From a checkpoint of a small transformer trained on Wikipedia.
Size: 13 layers, width 384, 6 heads of 64.
Architecture: LayerNorm before each block, tied embeddings.
Training: a variant of Adam for these matrices, 626M tokens.
Each number is 500 + 25 x the weight over its row's rms, rounded and kept within 0 to 999. Layers, rows and columns count from 0. Numbers have three digits each. The size before them is the row's rms in percent of the matrix's.

# up: layer 3 MLP up, 1152x384, rms 0.0442, rows 869-900, columns 0-95
# down: layer 3 MLP down (transposed), 1152x384, rms 0.0385, rows 869-900, columns 0-95
up869 100:499513500514532530502532505530519451491484472513528457491514534507466508532467484514523510501498531505494483477460497473502500521483526507485486486554479484491506514500511455535496472468507499493519523463490467481502523485432487471524511535477521467465458491510516482504513508473493501492
down869 100:486507471502476496473515524530533486530483491447485455523508538503534463518505482491488518489487523531518474524452507485506502486517523551527513555505478477463564457521518457524528533518483487507481474478515494479494534528515511475472500475513481476449516520554456538533486469498491500487
up870 107:488473473520524514482499482536477460487484521509507547500479518538509520571398480524477541484502470468481497526491483503505463470483499516557507514501497489521494477509470511529526529501505515461478492475494490545494463510525508497534518488482464530542496522495502541542485463540477515512
down870 105:501519518480524451458470520483506499501507491501455497502546500512499483515473515490467495516506545554472538490490501468509535508537486537507495506496491536472518533522536505558469487488480507477503502503491500493486497533473510487545493554537499517536459492476449509485512530491500485453
up871 108:474488490480476503526492477522526543548452501492534485541526489538515484511514533497508429533542444528514498507466504478481507483519542482491520537498543516501503492498528465511511486448499513537508474470523487501439540517477468492476506479482488521509492545478446490551536511500482502482
down871 106:472507525533480505516513516532466524485460454515553484484522481522499504500508545523491511526517547524527511499501493535443512473493532460506518459452541535476528499483496526494482534496501499492551497464533484534469514488485535498510509521510471491559500492475523495508527508507491473468
up872 094:547533515494501470525480496489496481471442499512454494494521546518513470463531507499505502563470515470540475519505530495446497490502535565529488497500563499545511475518530505473498473463516530495533538533468530483538468474512542513569483477500509455480455511504475523534488485476476490464
down872 094:488523496518518474515548505549525518452507480515486490517491522466475524481481479496514506513472523491515490491460499518475517486505493498502519489528464515457484496537544476540470510521491477499502482514538476472502459531498517510517478523493504502531518530475477505509517491539516468528
up873 102:474498525505517532510504502507498455505471503498521478491518515546501499483484488501503463481486503509494532538483479526514465476503497536503510545520518502492489529498515459485490498459517499512550491503512516487503532470506504456469477534457456488505507501475549491473488487540494520513
down873 101:510496514463526494538492493475504489480467511484454479508498515459473524484491489504515545493504489531454501508487480466472520474538522503547521504511508535507497482442520503491493498531450510536520504479473508504574489506471497469549493469498503497486499525483472519496523484527445498505
up874 096:496488523490488527489515512517451511542503495531504521501545511525473509492474493514503522480498520525485500507463484479487523477516519470541503513465501519483528543479498500493519511460487509531559522513511510490493475456521509427512460488466519499534499556513496531489510489490497456509
down874 094:559511531541518497520522540494477518517562444516496496429506529522490482515502470525544526470464503509517465481456491501499500531513489438481498496534490508517481501510490477479538501478510489509473474495498435498499459474564524491476479504463518531467501501505516475501495482495551487499
up875 109:522451470484513503506499416474492497491486506506471507538514509475526480496486475517543473500494536503543547510494525554516518483516516510523490508525521515506527537478495513481453477462486477489461465484468533495529509542519482519469535476539477482479539563514473501507487506491513539540
down875 107:541464484475474460505461475448474528467516520545530518509515511533492527465533476554477518501514475499474503487465485502485511465496483483493500511457505462528508489497491525539491458471473545472525484560474544478562509487513517465497537519518476510517503547520521490534526545511476535532
up876 093:478503528540539509486494470540519478518503478520487445499503524443502521494505508516487465473489487507547546533512474490510489502488521506508471519468537493532516521426531520500476531510498475495507485516515492493454523468519488484513483493503567491533432522562540489496481505518511459484
down876 089:499498487519487493535505494469482531503520495513506455537535550530508526457460522515535489503495485471537506507473520517469511509475484500509528469497504515536540498492535468497475512512504427506512536521523494539497468499489515489514482491503510496500477468498507494507453539526460492524
up877 102:486507497537528449495481544507509466489501500482547450520513492507501513519524494495505502466517529500480505502475512569487488490525523489537427464508517488501479514490520484481554467517521504531554499505462524495472467524556479535503514478505475480473480527537469523505496474530489537471
down877 102:502470488504537495507526493487452457476512468476486501488468509542530482527469533525536467517514498495514494525511504454503476529476476484498519493540503506487564478530465480522486486513475503513475517554509501501504495508491448507503481475525501500491498440530499504490486519578499524476
up878 095:462522476482560507491524521516488482536512450495464509475481480480496523566496523485526487516502523508467511456476485469481484483534527519535514518520525520526549500512510474531529540481525539510500503519467552494508518512481494479516452505491497504506473489526504475521509488484509492495
down878 097:525497493507527499532466510498522503509522536473532508440508471525492497548510515500517478463490483490496532497495519496505472518499504491499515497500505470498449474466490487542483559517483521448512540495487564497514517491464519528532476492532519529504494500551474476458519574477469524502
up879 100:462481481460515482463474464499492463526485517496519501463521482506485527563477524485476501497514506489505569468510506518486493523503470524493474536533538427493485506508501510473503516485558504467490540502505525458504506522493497518473513474526501479517508492496494500510492521485504496512
down879 100:458502489532495515464494537462469473505488491520488518533517496526462491521506552465442492440556504534506507494499499525502509507508536517480506538454519462482525502537476494512493512512496529510494498493494513508478499540493475489419515535527536483492560521504518505505502479500484480523
up880 093:500528519492521492521505450510473488484495503551441507534501518474509528528514523510521521466469518501517501524496490505492487485478515519485484516513507471496462450520485479437458503519450485507504520495509490480551460488489475520512497482523560506547502520483516495555513507486509491497
down880 094:495475534495493512475496452487518499489514489537534486485482509492493529513511539501496479499494493495514534493472501536530498506512510494492517488499517479477485485513564509474478496525526531450492466481491515506446487515526505478481537535540464498512467467474477488477527485545479478521
up881 103:544521512474470548515490467505464491541450546513462451486530540467529463524436554520503539435531506474482481528509515558481477497529495469511510515498510518531491485485521520504492499483524492496484562474482468546508440461510520501495531519520502509498469471536482476485498516517490477462
down881 102:508518541495500493513485454505480516519524489487497520549481504490513481500507491475486478515502460518500491523549497507480524496498496476510466530500484490503496519471475544503516516531478483495541466484485534521494494525518492498490495526483469537468486496531490474522498445509524513532
up882 098:497499466519481513464477501546511458522516471503534492482481493517496477520531507535497522501463518500473488516508506503475495512528507506507474523497477434501494501450521501491498533501497468515494493562476517485518518461519500501524478477489536479494513510507495551490462512508477481485
down882 099:502504551536505483484537521521501528501480465568535510489531478475490497450455511479519529535563493456501487496483500455542525484499523485512492500476471510478505505519462504523497516525510483511509493526523496495504513478504492494473492484480439497542498514486525518496487460476478528521
up883 095:474477520494532448506511481513502542473501512495494499513486529481515534504445523496504448487505508562470470506486471491473521468492493487485522516490521456472490498506485450527481476489534523487527480484501509509505540560513487483513491494499468472518460529494479468499457529474511493473
down883 097:525506457482505512497498460517496521491446458513521503498466463540466483439497500493525495503529492525513471482489491501507526443507490502523502490464531483497485518515495523502481496483501496498518503472494525523529516479522442492525496535474513564558488538505495483516507506460539469496
up884 099:459526454508499522463508495584485472571475511515494529492483498476554480496470450500462506493489492491496469519496499487550522496509489483537461547534484489525521476473490491503507484474501482533519525511475481544506491494493527530461512522525488499542534503481488510468497522526513495482
down884 099:504518463499519490510503502492477502525509464536515502497446530532497484489503499540516470494516449473497501503488504530540531499511461475513525490515481506503485467537472489492486498534530524525525476493510461497468443548481480533505511480453510514509488490510529515505497473510510515530
up885 098:483527532488540526475467478506487533526508544485486495495487536495496496533474440509534532536513473477519529491520461453461488488497480470511509510500506484495485512444512523490462518503552520513485496510480461514513520547530542520487509497457476522468511507493538518519487490493520512453
down885 095:510495509505458525510533538531454495566509466503511477505480514470472523504489531479497522509510497494514518508513509548514549487515509518524519487478517500531477498515509503455513519466511509524522471522485474512517485492527450476489504524520530464530487513477476495514492497494534528484
up886 104:513483489480528536491498508483507507465502479494485447490533508488520480521506477475544510572533501533473475490509464506462447500510488492563490506513516504465507537470485483511525543488494480488529536530491513511512536509529547513544503498506454501498496459515476529449469446481531518507
down886 103:501481524504536454494489482488491497494509481456502540499517478536513524482462518496507508508452516518496525506486482491510514523498474454458502508533478490482536515520494530468502532490478501449523509451472540468503503474508493478504519509473533513477499495497511442481514506471512515479
up887 097:483532523516512533472453471500502463497493520507502464509488517518443539477537504514502542494549544490542528504530521503511511523511572516485496536510536501504471510487517520513544540504464475524481486557484491536490533490476484491500486528512491503541497508525502498520492485530520504474
down887 100:479463506512502465549538493504536505541492496498518513536462522490445517425474527504499503479483494502486486485508480475485521482443496509545446503508481492494480486509499481491503515496501491529516488467502514516500499488475559553570521533467570501531498507525489514468535544533474489493
up888 094:543508444474548539490513514517476532562480484516484449488542516505528536533548468519494510508500505478517481490538493509476516507518487489506460470504531485514470492485507537498506517467496497489516562466466486449533460501501508517507516505470534535466502469495483462537511520546536450469
down888 095:497476505505503433491521477523513486516516460557517521509507477548481490481437497524535484515500492476499486510501510497509490511504512536523523508492549496480512447528503516506524461476512489451508530493519484462483518504434528430492564498509553495521480482530514505487472475468463475495
up889 099:503549515526493524538512480514486520495501572459495496495512518520511454481462488503500511516520497501536514510485498576498481461503517489516465508499541491503450503507527484492478482488540483485517560485527482493513497560500505488515527516490505495537553513503484516507411498531507505492
down889 097:555471528477519501489523442508488472511510511528485465535451479480458513469497529520506480486506505487540496520510478482499506504494500495531498504495543507496481516446501500468499493550511488492516459551481475517491557526442448505481492490486490509502487544466463510526489496564468523482
up890 101:507474503496538448550491515526542522463487524487520505501482532527518466521525515500456548530493491534479493540449505509527511487502490479516493531503499508508571513561499455477534451474497502517527513510505479542500536497508530506558514465474477497458500510523512527466482482529463498525
down890 098:452498521458497497501485470518513516547489503491491505486510550512532461509487504483498495462521449521538524490510548514486519485503500523486483508517506538542447540502469523523488491509511479488450533561492500483498513494489480518493525505529480497518503529461477553531498491482490493510
up891 104:491464491481594505528516503487524459518493547501523527497540486495462490505452538480535497518474490468542476499486502515520466534497533462526483531522522474528438491516483458481512465477494484533537508517451517495496482519478504490503482496495521482473493498481491505506472565532492470491
down891 103:473447504504425444443454459507550486516463503491480518511487489442492492490515508490508481499480529474487494482466508455501498544489509524486494533482467505444516535530496444481521506477458530478468502496513490478496498511533512512495518483486511520526489543497502485484504485498478493503
up892 099:545487499493512467457479504505491461532483548555504518539503499539483524499510501471527504460481452506484489508511500525520475508545539500507514539504523532534457535479507459499510513477503489479537537479522492433501473463491509512501468544463520530520507502514478503518483465470490534523
down892 099:488481512467504494507552525476460554527516471503510517513538461587522535505503437486485517516526518497489511504498517501473475445479540476540506510503514519507484516470492552479490516515495491509529497467495510540546480503508489485519523509518529533464474491516489513516488555511496463521
up893 094:457474482481472504486506482528516533477487522527529483507503502483476504512458496495502481514539505531488490515491480497565505530497481498493496501511548514495523492449493521498495479482522476474533516528521504524502520530508511536498519447466472522545482502522454499452483502540503533476
down893 097:530484506530522534501490496473522498488530494474480522545459422521458533483503507469477516493468529567510492480473514476511469502493525516443496544498482494477516508484490523512491529491506501474519507513510488529487496466526467466513495512514495511510502536499492520523501516500472527487
up894 096:536458484508503537511486518566514504517463498482488480509508490489533513489500438497505525472510503452519450512534433472519451513502487568521488534486523513517499548460503442504526479522531507515504505496506483524456538519523536510498518474497467488480490505478524501484486453540492492502
down894 096:497509512536534498499490459482529479505526512442488469500526512507507454486474530503492524524489523540501489490471469509475534511547504476482510492527511528516529490502491471457519480498511494512511446504498543518516508495543505533490506480453555472524449475493480533529479508468508495485
up895 102:479526493530558515510505505527510456491496496504555452546496480484494461489511487472472511480492489474489514514557497519526464525514462526538502530507509502480521523506526509460533527487481489487550509536474536495542493493503491478540515482478500527487457432505517508474476494506514476481
down895 101:551471547519487500504473531524487500503512501472483431564511497501490461481520463510543437512516526516534510458503548517497511526544519494500466498546480535512516449513476488492460522509529487477478492557518533494518526498485529504485511520519522486470468502451475494481479528500543494515
up896 102:509512474487502506531463496520425514482501558529518506482507489480520491494436529506484553522495535560527508512515442458523511489518517536494483496519481492487476508516514512538514533463523456457502542545476491488476497519489454502484488468491507510545522480493527499519492514521510516490
down896 103:511481494511520499472492468477513455481485485499523542529531479469499462543536495511468509508518483518531523509530541525482524477551546512489493504495434508527526446503509526496480560486471543468492507502503448530506524525466489523489475489518502519511506498459508503507504497508508507503
up897 104:504502477520559510514506425512493455522491506535537498518467502535525485517517486522549504498543513515450502538515454555482503500520493500510491519475487487492543470526506453489514505466522514501476480502487520472473483470497477507488495500511469527489459506482493486468475485484449484481
down897 106:455513505497494465495470502471544506463517516493493471463514511551530524490470490505541445505457536524482496524508516514455497543502559487515493507489464540460490469479491499491516523482516451520537496500475491490520499461535490469492508522546474487456527496480507529509493544468513532485
up898 105:528478508459499529479467437486492505489498513468473487525486507518516527517503487472497460512488465525448507465476498479494477475512537495471498518485506491502453485505499465522512517465519510504492516455476465472515523525507536511598505497485513506478479495517474505492466486499513438530
down898 105:510468563512488478455504567489506501488479507486534542514501477477535472516496467464554463502518528471464491507450493504495480502522536500516524464491501459549485540472494486483479537531501485512509479497516527497498532432503564503511517505471465495498514477476509481519510499496514464549
up899 103:543534508539528471495524510493507524544506562497543498464474558503519462500449481481501532522496511446506543521460495504476455458495461505521475525469521508496508487477498504527500482469449485489489481477502461506472491540546511527527536518473500557506482523513513521512483518499444496488
down899 101:469512520513507510471525480535500452513460500505494518491472527508503502555459472517530522517461504488555500516487509499497530467480526487521536529509494499495504490481449493496468448542516486493574513492499512552511542493500504487527539508510505452509488520473500529501525471496497468511
up900 101:501478517492519479531530485496526477501488503513515469463493506567496544505492512501522520492510513438529472467492487529472478528507511505499514525516506514533474506524523452481473495491504501530500463477528488502504501496518486519503506510495511528483468463491503536518440485541509483483
down900 101:502492516488510496484502499474492474499514525432473524516559525516481490483500491500501528442516470499457532477521453500487511557506479463467494506501484451536516502518479521494528520485525525466517481515510540493495465551498523513510516466535540521477504534551525475478513527486480529481